Weights of a small transformer language model.
Size: 9 layers, width 384, 6 heads of 64, MLP 1024 GeGLU, vocabulary 4096, 17.5M parameters.
Architecture: no biases in attention or MLP, capped logits.
Training: a variant of SOAP for these matrices, 3689 steps.
Each number is 128 + 32 x the weight over the matrix's rms, rounded and kept within 0 to 255. Layers, rows and columns count from 0. Numbers have three digits each.

# layer 2 attention value, 384x384, rms 0.11, rows 309-319, columns 288-335
137133141177164124081091162111078178132171127166115059074107110126086143141121076132145182172145115135142101126154098091147123133094112139126152
122111134109175143147096155125109159120112096147138127133137088175090098099113098127071088126130146131138128129100054093136162196129115067131105
127133120128125139138125143131145147134125106126175134159159120163078105145160119117145114135159140104102143138153109166134140067089086106113099
156153176115142123083140135162087128101169146146158104161118185131162100115090086131110156153182139133152119158125168183097148088116098169114108
138130149148132152083095095107107063096165163120128095160130179145118132143112154112125143135125141121103132119101155092124088109139164113152065
171149141137107134117153155102122190111153152142129102131150158113171109151102130134132102144100148098126160124152165112178152144115104070164102
117100133163104110096133140164122119150096139064100158140130150142064122137115131127134091105112152110149122108175141111125153086119154119139159
129185095170132135122127120154122109123124160155112141120135137111134117116075132138103109143093144108067138071134162140172139129144113099077109
134157181121100145103168168145135115167149120133116180119171168172149144137108125087094125091167133097115126145153167082078113105129111146166147
138081143097077120168108069119074137139078141125138123130132104169147139211153144111087135090150179149165087108114120130084173131088119125151154
096194095106113121157136140122149116123118122157089127105135134122114171060148132155106158155146109134113091150158143122146137118086122135113163
# layer 2 attention output (transposed), 384x384, rms 0.0963, rows 309-319, columns 288-335
140138136119155116100099089127092171107103177123123137133133156115113104105136125114142161146143106142140158111136126107181134123094094114104139
102188142127090147167067127116132121127137118161145114152127117124131080106144081129108078135182132131111126108079115082133106163123081138146151
089151131075117098119130132111112141149120095149106170152124127136101141118121133111099175113129128126130149124136154125118078112129089081111141
111135124166108140103087072133149120156119160129195127147154100161142104103104081126112118140144184141098124122134122137119149138099101213105122
113100141165103179107047148135091111123114122105145129127131105131102138147124139092130149139124114122121144129130161110118073140105134127118068
168123113141111066107059115150110191090113117127118189108165149086142150182164143111174081173140144119198158112149146098129112132124139110154073
111127149146151192153141096144179143119108131095155117143131141151113192139120123168114114093144191123120117090078131130090153112117095081149102
150138135162155157114140116152099142137119176145133122147111125113141156104117151107127141129106120077135144118133121114115162172121054116119097
111107121146132105148158161141117136157162156163142132104128122149122152145126095098102123149141106089102102175107159122108067086133068143171105
141105105123123137192133098093123119127141163114084093156117114195097125163174187124106089124090137132125134138127121141104153084116088107152115
136153155152114154140127133119108159128128137122115102134133126136093150117102141150164176124156124182115097135120126086124114129043125153108146
# layer 2 attention query, 384x384, rms 0.087, rows 320-374, columns 288-335
143117137137121079108131092107117164136088162133125162108143135151150135111201100125133124146081082117173159146105112120117106115067140177163131
156071149176162121114148094156123167167114123135115141118106122133139108124128141119101109116110115146112118130080126128117145131112138143141113
159124131097115141099165106121090158113136094110118118098115152115152115123148094157119125109134155106133145095143153132087128131114122134107129
181169124092115136148164161099129133144147108167067145142146083148136159093090153149154168122135104107099134135132103135114159111132123173075123
119142163117144087080108130127137094113097106119080132159141127119143079128110128145153181138109116122137128136108118107141153108120111150127143
087191126159137147155054159147103125093090106103138112163107109151161107096154101127116119133081086173174155139152153166119160130104095162126162
111118151133102077102178074091115127162124158121133131135139116126157135126115144129135128121095117115137133152089163105084098133119111174177111
116135150143158105128111154180100149077126079088106142108141150118153142125138119113107145125136125112111144103100133118097099138118094130167133
129172104123108150100133124097152145125127080126078159188100115149134153138144122136131133118133137114128118119105133153144148122145125141127114
145158163181152157116146129162156120130096140110099111137141116141100156136098077135117127116069122154141138100081144136150095095114143129161138
144167144149117132164115146161137135125137154139159114104141123104121141151135159132109079143123112178110135136126151146112087141097154104174167
095143147097105214150095166104146144087134136134139102129151139098111112149124145167091100155123151169141163116128098083130098112132096117091103
177134127122088167137119113131120118130138107142157127171154122126130146112122134091127105092117159133135110161124125149085146158156137115092095
143130136146101150154144137078112116166161132106140148094149108145108135116127137089142144104176142123191175152148108142111127128109123143136138
138145124091110082132119148118132138123141103152149141114155150108130088126144137095108173177139135123126119148122112110073146154107124110111140
145105108124144116171142144149122111094125139157131123111104153158054127121112135115134099121135110132152132120149147149073152171136157139112131
148135116088157116101123117119103137147172152137111072069110120174132153106123130157139139138192110113164118110099099124136115137142137109093126
101170145139112087106136162151108136144105107135128128145164128133089172109109164117119125151115094125092123112125130126152076092120134139113139
121110145123137124150110133124152118160136138096139110092115102167111097109188121124154152140160119158114112168131147145139137115170120158089127
133113068136125108098105101127118098158109143113112143074138143098090141116150082105095156122123127149152100088105096102136107098152123111167155
161114177114120101159166114093115151134152108131133115122090124137150057205127094129137099151172133143157080151143152125161104140140133122083146
126167131136116181088119144163129101136153103060135072155170149163127102098160125115139154111144150129119119113141162130158158106157117122084132
148084145123164142096153120098126143084144096146168155168187088077109074189137137155131096159129149088127131157077086075149123154115130170092118
140159090135172105091119101129149136095118111217077083152125132157109167157153068149128082107121109136119128142118170100151178110130106141143090
143120109147098102127153120146123109158167085123149140170140145098095124121109124137094166157120152176172108119141136113139128128139124116167100
118153107138138060144111124136133138105180086148112134123130154113144182163114106122103123163096074093129120115062147118137154157138154179155130
106153144172136132167119149100092123118130143118124122115092091168147138125093152105120084135148139142155133129135133153132144155148172149118118
136067118120113160130105104119099158124139108139155150099123140090144126110103117130085072149112077120154133112161074151133102131099147174144090
094102137084122148128145187101132123123195090175128129081148151147124118141099101117049128154155098064175163116122087108131174123106165139089113
131177151105161080087117121152121097131129117115134108118148135130170134098137122147088121120083113119093087164164144137159179108154122117138120
152123118114111146123120088166128157078151122164106063183124142174152128078060107160114134145096135135171111162109093107109195145128091115162116
145147100131125092141100156101068104133122139144145151174123123135099124112124114130156166126112141141166157118143095127151102177077129100080105
180112086169127089099186155148119100099155155103137186198155149131127143148084144127120098151081186111094144114116084131131098136157116122116144
086098170150139072096124188111169091112122156135164110128088093149155143148183149094139090132054119132120117162079115140149152109139134112183173
121173139146155206115096134109133131148059146107114115128155134103155127154142120037134103102117154110095152113170125143121131141075131113128122
120106181124131151138138119109110115135064139096152130189120130160161157159091139174132102110142119131099096106099186149134088121139120091160127
118165120128119103158167109104144121135125115091136102151138090145140160127102142110201106172159137120154109130114118162131110145095104139150115
066130065106107133143117092174130105136067151123084110154076149103106096094135131137161172111091068155103136136118165149131108138121147147141083
141075172135117144133115140100151153134057135140154140194106175149095175115084127119199125163142167106204112160123158159133121105145131100110151
190153192081132108109092168096079094113143094151063072105123073131127121115143097145085131145150145158151106158133098109115124139094149139190134
130138163162169107110124146110141121099149147112108081178119145163117094100129120144188111168164170157075083161153071174103117107105173137206075
144107123129131137100192123111121179106135136096116097117097103163195136101135152134210099180110088165117177190066124117108101081119114100147107
135133175141175114110173129073126198152194097125066075140152108170153129138120156132136144095153140136142108073103145173072139127122168121077086
105155103107134153142122096061147105136164131077121177179111140151152053137147095118150097098112102082136154110151182094177200149132203091190105
034197057128103134119191063130159099162119118133045141150174144162128167110130101071155185077146085183000072134063112153193135181066143114144127
089095124154102166137157148071105114132127176112119121094158160107114175152182115147165085093123096139099149113133073115111112081133125149084080
121212145186019148137155119132082138093077126118134099118034151093097191092136107058096180085128194132057055074189113000087146202160114128080088
165154067136166106078101150093094110133089175162137140019125123135138108160124120149118131134183147142133126067118135170058123145100150153208151
106170179146149081075166119086102132148085183167133184149150122061155147050203121164255119104115118145081135028091098129114160083041078159184177
054119115130177238197115138120172066103082130161153133111031198143129135059081119067138157185112144107133247092134171116148116143128084105133161
096064073090196151134107074087122160128067059149104129131203040161086145180085064166079153134171135160118149109145122102167175101140109101150113
099157032135216159167094115155075166083178072141075062170140109063162142185160115147156144144112134186074206154114247059074168119132111106169138
102146151150079139195172211127084178115121124191089247150103091170104167171104080195100094145042116145102106090088157107103148142137152105105158
096140095118161176080060137184109165136170126176086166209133112114234128169131128075114166079080134110157114089167179126043035147125117194079157
159132155077210098105101133189082133085114173174109184067050128144154169120141123097133082055079067131135063157053135198063173162177168032110112
# layer 2 attention key, 384x384, rms 0.0855, rows 320-374, columns 288-335
138157117097101131145177121154141118084123168153109092169108140120104108121120117107093115124144137138165108148094147145089114125131122117119139
072099096081129138136118118094122097135154097129156162118143134096127109119072133091156110123102124094135108153107130166153130128159120116107089
137151137137120135144137137123139131115112147150126135103083109158155138143135169139129149118093109094140121098114140168125105096073144099164100
120118085140119123161137129127130147124140168096119103139143164105134126103136125136112136096101125135126149138142130107118173136134064131147136
155106108146128141153130145137138120134125168091150100137140136072114186121126115185113080154107150199108131095136124126135109142125088123146122
196150085144123116140143150153107108133097103134087159142118111154124152127109149138134154137151123131103103128105147123115105103158187102141101
118114141099110157130129140159147101107156136128123109080139124128126145200131108143171126092100141143117149086103121147165155115153116095137133
123126127174168144128105140114131153173139149112128147115127078146119115161162126144115114146144099135133148119134116104161159124131155131177122
097133153137124099120136118105115145100155113134153109146113158109096163145114129154113091157116129174150129126115139112128140138157133159144147
131124129121200141096162112115125079108116111115109143155142146093137148122126140126130117131167099125121126145114111151129129157109109126173108
093099143138137095157136103103106117135134121079127146141096097117184155106102146124175124138134140158139129121172123149099159104161117140168113
123113139176137056155141139157115131120125097138094124130125134128120091102079131091132133134123107130142128124149103131144143092107127128146143
108142085115126131152120124128141109092108132130117101122120153072122126154092137095115131132151127122098146134128153103122106135144147118138107
146124108107106122080118129153089122128139115110147114162112174122151117136130140141119125129170155120133110135126182121109123109112145091140140
117067133117105142135109104130113097111082111102094124122151158127114105118124144131140139118112135111121153129147132150083083158137138139139115
166091122143108106125134118156118154104173132154153119160113154123124107127072117074108108119149151165133096137137183157142111107129109125098129
102155104098129160139148117142144169136144139130162137116127123111126136149160112117130138179128096141164104082162146135139119111130158135116169
134135146145142159124152091152102154068109098138102149098131133123104106124140123153136147143112142138093115169112122132144169119145116153150105
107123123110115126118125128144112115102121133100102129163133088133169135132151135157110129151139108169131134111108143170146157129146112134075113
104162128135134152184161098149132136079140157153110164097142141159142140129147093113149127117114146105142137150084098115110140106093168150153134
111107099116079136108136110154122132099130176133150119128103168173103127105112127160116124119137153139103116170151131142135133140158122119126125
150111156117159119115120088133151158174120139096114156133139085138108134145102130136143110137138152131122132142142119120118158137110138107181120
161101099171133085158131108131112162078102101116153111131139145080128131090131128152115136140146187105100143109111134168121094110160156154151176
064093058152098131116127210112139132138129148128201124092109136122139129133111128117134119107174119106100074147076111160132125132161107090125091
089160123126122082172126132108134117081128113130118134151164143122138158126109109126144100077141145075099126099102121120106108103131086153138089
115143129099115143144113123107125076164145163192155096128165142134125171152149162131091126072154162146137146120117145110191077112116127153105142
162105145108121107061116153122152093157132126118112139155068148127129101138132134161119129125112106142133113168130155107146105116107134092132169
148152146157135108134145092130145120136098143143149139132139109074144121160135114113134088156109113171123121141128125147112114133142119151096145
135079089154122115103118087154102117083142121130150119140140117175099140125137154112114133091118163124113139124097156136154112148155097171125130
093174115120095077149116161145127083142121135090080090150151121117084151174143121132100131140130146113140078114127136110134168077159156106130090
137132143132127117145159121078158161157146154104078130101124098145125154119134135154168153052112161163142145094114156110166126185163174106141161
119121110095134098100126102126145136166103152129104142152109116089161155118136153145116134074147150134184118083160102107130113126146129138107127
165132105157085118134092105150120096141105058095147112119088173113133146185080147088128140080093133126142130107122108153081083117115125141111129
123141095153112143149133139141108126122139077068103106137082108178181094115178125085091193125136138159143175213077164114169113116072116148078136
076121103160126057113131107146117155126155069097134097123114089166142067101134102191108178139123111166132047109124087148132072158141144174151138
122153121178177170180081133167152134126164095088170118115143145134210128121172122095123041102127129188152130181107133106119080107131123164082149
158102177121145138088134159164208152092129125126112157109153111084139119131149092060145126117134128123134150124154118117142139162088142136125160
072172193136085094147112116083130116131105121149096134123107139100154130152078123120153147107104146128129139110113137137197120146094133063126145
086157147102100167136105172188079077125148085124088138082093170158179217134078132109150171097146120117129130126119155108130079111103147118092137
139068121135120173126101136109155083124130074171163136110104134101126116095157151130130134164090158138133160136102168126148085068125126144034164
104212158191152068163063097059138091128125094119144063131136167065115112144123120151136162122083197109157079136132148159178055060204096106070153
137128138138151117128112062105135118104113146101112137154154163133116127154114135112165126174153086089125143200145160119021106097136119133150093
141203177121096135123114166068184078109137118061102046058162098169139097173151111094151090113044105143127127112111101147168077146133172111137151
125175131172137076111175076054162057100201192125075112154137094187032131116104068140145118052101131079115128187107131111114138114120145108175100
136130133128173028111103169167129134192113104044132091130169140151127162138114165114113180101163150139117166128128156127104160145154102139175078
119140094106095150127120138170148143140209161128078176143081111143155182149112093138123130121101131195139118109124110109106098108093190143103102
164255150132071047147055206138162097113157200096142078142064172139221135113092129150137110155167113141106104180162158149129124079121198122176151
063171208127057163166108176142103116139138124156150137122065107160135144087117072164145188126020136145099114157191133111111165122093149116125164
091185167065137129105165137129021074157137108148091161063128127189075085172166105087166117082118137100169114095050172099146104122173142216151080
069125116136109208153147082129101118116144000096170179098118101137100047153086147078094176124191079091176126110081115146129112061129140152108178
089087094117167122137098112125089124129071050134151104148063128222123134144153116081106155053080149081143067090096058133190119112126092106163063
161046072179129124110091087142137195157124113093090108041185083084101172132083117058190124154176134255110136127146086080153122153152207104099180
165100108211165183084070152177077163126118051122079132037160150117099125191070070123124090105152126077125162142143080117067086095138197099110187
133146199081096077112173193065163113090124090176079113086091162088197170101123124096118099172142189149072169109120029123020026138197135129146153
107167078036170146149128139180143074092134121115132149105107217085046135084104178116107155085072128157189134174096108207066154184109120104177108